python train.py --norm="rmsnorm" --rope_fraction=0.5 --init_std_down=0.00393 --learning_rate=0.0154 --decay_fraction=1.0
Each number is 128 + 24 x the weight over its row's rms, rounded and kept within 0 to 255. Layers, rows and columns count from 0. Numbers have three digits each. The size before them is the row's rms in percent of the matrix's.

# k: layer 7 attention key, 256x256, rms 0.119, rows 5-17, columns 0-255
# q: layer 7 attention query, 256x256, rms 0.114, rows 6-17, columns 0-255
k5 082:135161101141098133151107097136128153184168109113139103139096117167141131087110131159113104165144146102140138144125170103167167121154109135093165153123131119127110104114101143150151120091144123137134140123132117092100145125123099121128110113096170133139129162154160102173102130164131141137116154148129091126108151108208145117147115154126131131076131158201110107136085125119147106193109146149161126141097175091109146117158173155144129104153121109129097113155143136088141096114131160136155136129139167094149095102110108117133160174118091115087146089149150110175118088148104127119164136148147141114115139125129107101141125105097121104121155145112120141130153071145091116110119130109160173109102075125154110134122131128139116130124136135118109162144116103109103131139107129
q6 113:105134144085133150077124116137113092104072125137154153123124110107130130146094148095121120163130110153070128140103142107091102139150112135086140101072128159106125163156112122106110161152126161105116192162125080148127145134078146134163123104121110105106129122148120112114135127122123085106081093170188125140118122181152093152108137153174140119141123084107135124126155128107129119136120101138132094101116130088153151113132135155151126094133143155117134123064119173116124114138150118111126169131119109134150133146115095143138112157094102098193145090077145138202126123124118142117152086151150136123129112084134116144125120126160108103141118143113111110149098117109158142124098143141119098096098128125105132153149163148108160087137113121119151140128124147130139097114100153
k6 095:151145100137123143117129108146121157141177084123130157184151150148111152120148126104122147112104140128111106109139170109141091149106164106120119106127134125121135120112121149119119097117146166097118056111152153102139144135135088151117128177121145083102142093154151118082093155154128147134158138144101127110151104116112102138100129109106128161018113119112138145139132095142106137105117144148151143131141102124121120146084098187128115116153097151169180116120089121145153135124081123112104139163123118116162135126133102126183110114110129122095144155115148104097178082155130139125123141134084125151127138139141092130142139114058135159145114148105112148173157120117113095102125116119152150077136127103144126149102108117126110133129152085109122143142131111130168133146129171
q7 109:099122132110130154124116119141166108158181117096198093085133128149166137129146151144103114094166153152108131131101104143086141147133184134134183132142146134118098142141102106140128135121052143138078123066124108130080106115143160152105133109127136124132113112138109139131111106180134095149118110160122144118180119132187137135178158147144131159138130137159115116124116143121136117117158116100141172133088127146121078096094159130088119107124142088115135170168118158108141085127145075191154128114137127150173100161119110099137159101132148118135150126117137090128124102144152084122089106121145152090152163156143131098113121150156157120090117106140142118129126122132139140106141157141138135138150142095156117119119118119160118131123109098084118127120120128137112141159146132
k7 084:109140115114107109108119144146105090147111127124138174154152154145133154092124123180114107142120141136165127088118117091137161138112128144118148156141108121125100105107176126122194125107155113139116114111159111116132116081153123109151087125167110164164115150145147120143144129129125140146125170129156150167132127176157139120146138154071094121130127152158172134109108117100141107112140117099153171123156139124121120110134154124122145099097126147122111130088155102111180127129101141059100124154131160174146118101138084137055134133118096157085112158120135115143124170125158135150138081156160089117075140162089153126157116135119126098103150124157182144115144077138149134139145158147177126117137116089143104119165135110133146170113150123140103129116117143119108167137117125
q8 100:110104127135127102130127121086123154111121147111151146134121140154118108137171140117162131063130115175141119106112175149161157118118128173101143102120154120124124148155162121142092134126124102088123087090103146128124086128162066111133104123159122094156112100103103170136139130140127145108155112142098108122080139101104185099169132155099128120138119166145121128102156107150096145150116125120124176145140136179144097137112132119121091145157150128124101166162105092131129169117137126100157116117144125193154119129146094121102108118092113126096108093160169142095109084125150136091091123155117127136146134134135142148124116149106096160138138081127137153150151141136145103170158144111124134119123143141121122120119103100134159189080085118144139118139145118136151085180113084
k8 116:120116144094141078165137133105154147120118152149136126101154125122147073146160123146142133131123114149147164157066115137130156133116112130117170125107083156160103126113107117121131125126111108156108179109144126117123109125138112093128099103096150140166101169115076146149119105139084133143125139125109118150070136104131167148127105111160123115170103130086121105147128154120168143145124106108140159153118135108094131081178129075129181141112158098086112156125128138087159147154126131118127100161133140132163156149155169136078157099138152152130108151157105142135105169122151121137103098140142137102114151110122130155060114139195156123117138129144123107129103129141137188119125164130079111119125115151095135108142116167133130111135114147101161136084152144111104141092146111
q9 097:121166100133099112106132145093133150105117091140105117129138096100149129151163123167091151111100078177068119100144118179138137140086133173114146144166154115131168112154088064127144137114108074132142113103081116121141139143128104142152143138114136097130109094117146107107125144116132103112165143125136115112115095116161139129104119109098151161173091100115179125142120160193122151114143131114114127170126124112133108120147108151064109083139106110113147159135137086146124146119138114126156125123079121131127147111150119139113133114114131149154148106141167110106121135121126105124140172163147066147104108124120125192094136135118143112144173170141107140105117119124145168133175142104132110122176081156115134113129094145105099122129111131152136128109117118148135144078136120
k9 114:111120145147150104126144125129140139096100125108121105103155095124114110126148113125130135096132160177125155143091088153119144124083116136135181151135112104159107124112143118112154137132084098164116162111113121151119110133116161137091157132117149127166124170148136157137161112133117127130128093123135161140106119122121167133125145150160132094187074129113135156113158140151143122109138080107140153127140174132093169100200140127122160132138181118110132149134142143106159172198133098112132107174117129106162139151159137177132148118129136156132120143145130142172123148097100153139133122115151133105147157150119118173097101152130151142081143134123100100069114122157196138102099139123101127121116130165118117112145103130119146150116138131111171136084135123063082154127131139
q10 106:106156115119158192140165117107147104131142127117104106166111103116088132137115155152110117115158123127119119129104091166157144117132142115157127082132141148126149085113146046105107134095135128132088116113104162126119117092117114134104152133173135166142172140103088113145101116182143117127124129103160164102102164127134088112088122159132131109099093137124151145120116188128162131126176062152141137112121155115159090115170108137100104131129126138139167133126135131098107172128127101113178154110144146148090154112130099112148124109114084159147114138141139104110144106130166134152092147140129104129172146139126120132105105160136107150124155112103101137098157124145158104084147160128082148142153115101143161137133153135123104140065126075148104137117158133132125106143118123
k10 107:097140168147146131134135140129139129159126131107092150102142109119109095145166126144173130127121111148125101121119095159117102148085194174155150131134149140124096146147159123094156149128061142154135133157125094081111104156116101143140159119116132158138149101112120147178143123155124140152116130130129164132115104115178174124121109116133147160151134112105147128156141132122149160125113140101146135154165159120127110113152135138151122153095123120096120127128148094132132118122163147168126140154093151160115113122111094097141144093096125173120116143176096110115104137149160109131145159082148102090169142074101127127104123147133132108169107106142107074126096132149147169095168160130132095085100069107121122114144172071136139112156116143112103146094156148155097127102130141
q11 102:138105107146150149162133148152155145119168180126140156116131124111124146109137143104173134151148106146146137101182118103132172109117118129162190127148117144128153125130110162146103124093121143136127096134130140183116152176130150130118125125108114142153153134154155152119109132140136169116145138150105144118114101177092140102097119094146158073098156120150121101151098137118109116105142151099159135114099101154119108111139155139129094142159124151148162118131156127135167154144125133132068100105156148050124127159100109122122124084162166127082125162135120154142135120108109141132138080123143172114116133120128120108092142114148082093109112164100135131166114135126088157109177097130120116154124130126120116149154142138162072129162154085104066146099169122112141151138125138
k11 112:118132114112107170113101168069154122136110134148159142097123162137109119116107142159132104190122097117140173091129160123127156127129129150166105163132099168125136136132160154159171079071161119103133134124113150112061154148103133150157129117142083162109135111127131126106128106131123107130094141121140116136123099126075116154127086148118105117129119142080169100160159151126125138143135167110096103148118130118108133122128117180156083115124112121114136148126129101113115122089130121136099160099149120167142108127175130129142100114103087130126099112147142127113142139126084119082157117153123146132125123071159130127154170140122131112161125119117142179131149186116119103115137125103128082159142128105120061106107101101112086120137114113165132122152165128165097117135134159
q12 100:112127142093135145176129131136154145085134211159092142102115132195101146102100157123152130094125108136103150108140161132116162126162110106143133140106094154123186122110143129193108151152169134096139154103162126106109130144091135117109112127119116121106167160149089121128155099115164139167144096106121118106123104102130126110104136147130108121117163092135117100111098116130130148108143108125120166129089125116115158132106169125158135135127127102159138129153146085127072131130119126175127108135153116090105133126121120133129135132131155106143112106143091162084142140145144137104150135129153157112144083140095169132117180174144098124135115115141137132151144119080085118120131092171149207086168112083100164154120150138130135122133145102134109121140126104141142115123110143
k12 102:135144114115090138133116162148135123125112129157114098122133111127140122156128139114130163149138077133123120119114115129105153151147148111140108102204097129084153167109152144202160104141082133141121126114134131067121122121122106146124105115141115129125145120110159100124164150139118110154094105102115166124150114076121143127126113131146146100134106136111085142110131156140117116121105126093160098133141151140136081106145124157112075099148126132097139107138122136112103155082125121144130134162185112119153148115124099125140121144115182136151103167110110107134144103086123105128139186148115072140146128096128124152156177137139139118170129109083094140149127163112091106097147129136162129150108120100136092108112180147180144120107100101122132109135063127120072135087084140
q13 100:104118106132128128130124136101094177131165124103105137089150092114190140149128114155097103115100163110103115164150136130130126149111138145136163112136136163167159191141117102148146137127119106108090161127139166107164134118127121113139082097119149091107110178138118146151136110119132113147108154105097161122110112094155120097101136138107105121097135141145141119148146157106169137127124141095131112115196137130112114133127121158139132128120152120132111106093143114158125124197152181115128110135109084101137129151160172123168117089123131134122145085096141113118127138132148156134110168140122161075103153119091106135105155139139140127088134141133165125109176114131170132103156136108190087112138078092154125179110131128093148127115124133125093101123167126124087160147162128
k13 100:114119073123113147112115143141134111075129111093111146176151098146137096126117162130139121166092127132132118125073139164116153128154093144144124136090142110141163165108143095183126112124099118101098130130147121104135162106139129085127128109149155162129128081094113123133137127177129142136136141133164103130123155090101113126151140071149140104123120159129168129166123128146106124053161132155151103139105143120071124137146129134100149125147135109122152152132092102131158114111099069124139093153126092154127125147113150106155123091124129127140150128128109110142111124155118139084152116112120123148111143103149093109157103154107155128129120114111120155092146121104124118142074122105173070179141114153118106122105166153118147121120151072081136108097097091125122164095115086
q14 103:135148127084138093108140124111090133146113137140103107133152066107099115169145134116112138132139138125093130101160126136084134092152101117125093130177124074134089146095142099122126128110086137145114121111121127142139133110133108115115146146119152117160130116104116147137121182125137149104172139140144149134065128098117127129123146093153122142121087064161089118125145165144113125110136123138134121195138079075156128109139179120133148119153124123125171093097172126135101138165109124128140155103123115186127094118166126110149150124101118128099163097159116167129111100152164102136086130142105114137146144174090119123130150117132119129078160127127100168149168104124143087125098128144106088087146131110064097121108098147152138157144104131141129129122127125138104095132153143
k14 107:184125100093108175157139148143200131116120099113137121117105132143110090089135136172107181158125123157144091151188145131127126126117139099155099121124116099112107110136115136100128144165148118137081166202115101131132133112134144130130115145142142138170139113118140113108145124171102129124150150110092108107085149125122109111150143137145130080119172109156116105129121167096111117148132116110125101101144078108119110125121142110132161146156119162137117114111117129157123132186151109139138096109101175163121088137144170135142128139133151109137135109151138131150107133126128134167121116159130107104100123159104131155115122127170103136134081136117162083163110169125136134147149132114110097058139135124130138135161120168177130129160166087157093102149133092130159170099119115
q15 094:131124133132118162142105138106118174103143126145141148068113140114158132145156106150098133160161171105164128161103122139137136126119108178120100143125192102114171105106145137150110116154108096160158138128151140091128096156103154158118125132120130103106154118151153169106137134119108111065120129140152113158148134111131098148146162135108160128117132143136132157186178129140144138144145133125123126126113115116122146123100106125127163131100112133087163133117092123152133116141138143118157113121107105099139159184111103113112141084129110178135155119138150163160116099147141186104120116127159127120127124177184106139122112122123147117104123136110111109111093163142113160173080088121130152143102076139097134130106118168122149103115086162156125124127159186074152109078147125
k15 104:131140125176190138145113117174099127121120125129120126111127109098131126100118155128121144130133087132148133105085160113100099107126147090109127106150115127111157101129138169101124106147116127105132105119090103099174159113131125140108133136145154098177138103114145160083140163114099107116124151117109134136134121118121140123147143157125155116106161119183173108160068123102150098125152094103169140152117118122154170103148131112129123130131092127170094108059115118142139160103151124116139103066148152123095139090124122149154159061164145123085144105166143115123115153103135118115132122112135104120136129163135138102128143091110156158134124096151070122170107104142158142121140075183109135155140129157110118132144094131123160107126110112092116125095087141098121085147125097
q16 074:149136123134144104109143120175107130123173124143116169138139072119189128105173135112092160134105130140115082162115168121131124129192148104116140155101148159137131104112102103149144116121136108164091151130126116158140102142094111139101138089141122154133098147159140128156129129116125157166142158114104132077093108108142156114123111147104136109150112119145118123102171094136149172142157068165125086143099131148088135147116121134143110109117120134156122139124136100086120109092127161101120124159126121118119108159109138145122114130097149109095181158116114091099128131149110128142091111126132128112130141139159147094146169067098146071109092182146133110121131088138132145112162113150140142110122138109120092149076108129150096117160094108092124168113162152124113168127091127
k16 079:174093125107092121150152144150155130091092150145064141104135153104135132136137146130137108132135151136152120090103085136127105123098171146102135131142112144149130147157122120090101105104150105161153164103121134131081157129109134108143169127148104120134156067128157144142153128161108083125124121114137140087156147125108128157106140085138113144160093085123162151171142152111108072112117177123167131162126107154149095104119166060114114150134137148126164109116134108109149135148156112113154123121111186117119132148150188122160112177119109122172130130118173162140158115106117129123157156125101129108121122133125104092116115162159134137145157075112125160158154118100168125121147133116161134124128133153162141132129141155149127143132185126116129123093121142130100070130142135
q17 082:075084126107122088115163115120109109149081131084119113127147116128140153157155131102115140139123128132105111157095136141142139108098152148100110187123141113153159133166123096126115141098129169101170129139130161149123085135104108131170113138105087079144159183160124127104102178126134116139105119146185149081133108121154117145139110105114164134139144125122131136137124105128114112136174105115142138127081107128127109144123153134140170138118119105101109125142075130131126181083149100107117145116151118145132118073145122137150165112113102136099132115111146111085182121087129153152159118133091147076099116153109106132106146096128112130141158166121147100094120125093166133132108160095136137114118161095152088129155085080166108121146165167129126126152126147152137149119146152
k17 074:179129087091146105138088141161128126145150164127179171129142139093131127114119148180114101102148131094101122112125131111158124144104102161126101094143131146126110153109110090179155153146114110095110130130138122116132089167120099123121130097153129117080148099132122129100108144171139108104126165119137108147170096182137115122132151144134130154135148121145118076140116131146108137127127134091128193166117153118115074156130144117155126111165140163172152137140138096110130129177144131159139135142089122099079116158104096105096137098168119121183128127157156116128123081152102083106145162111125077115122099146129112164110143120090112126102079152128121098136134119170104112156141151151121161125174134136085153129101174125105138137159144129120115146162123129127139136115137129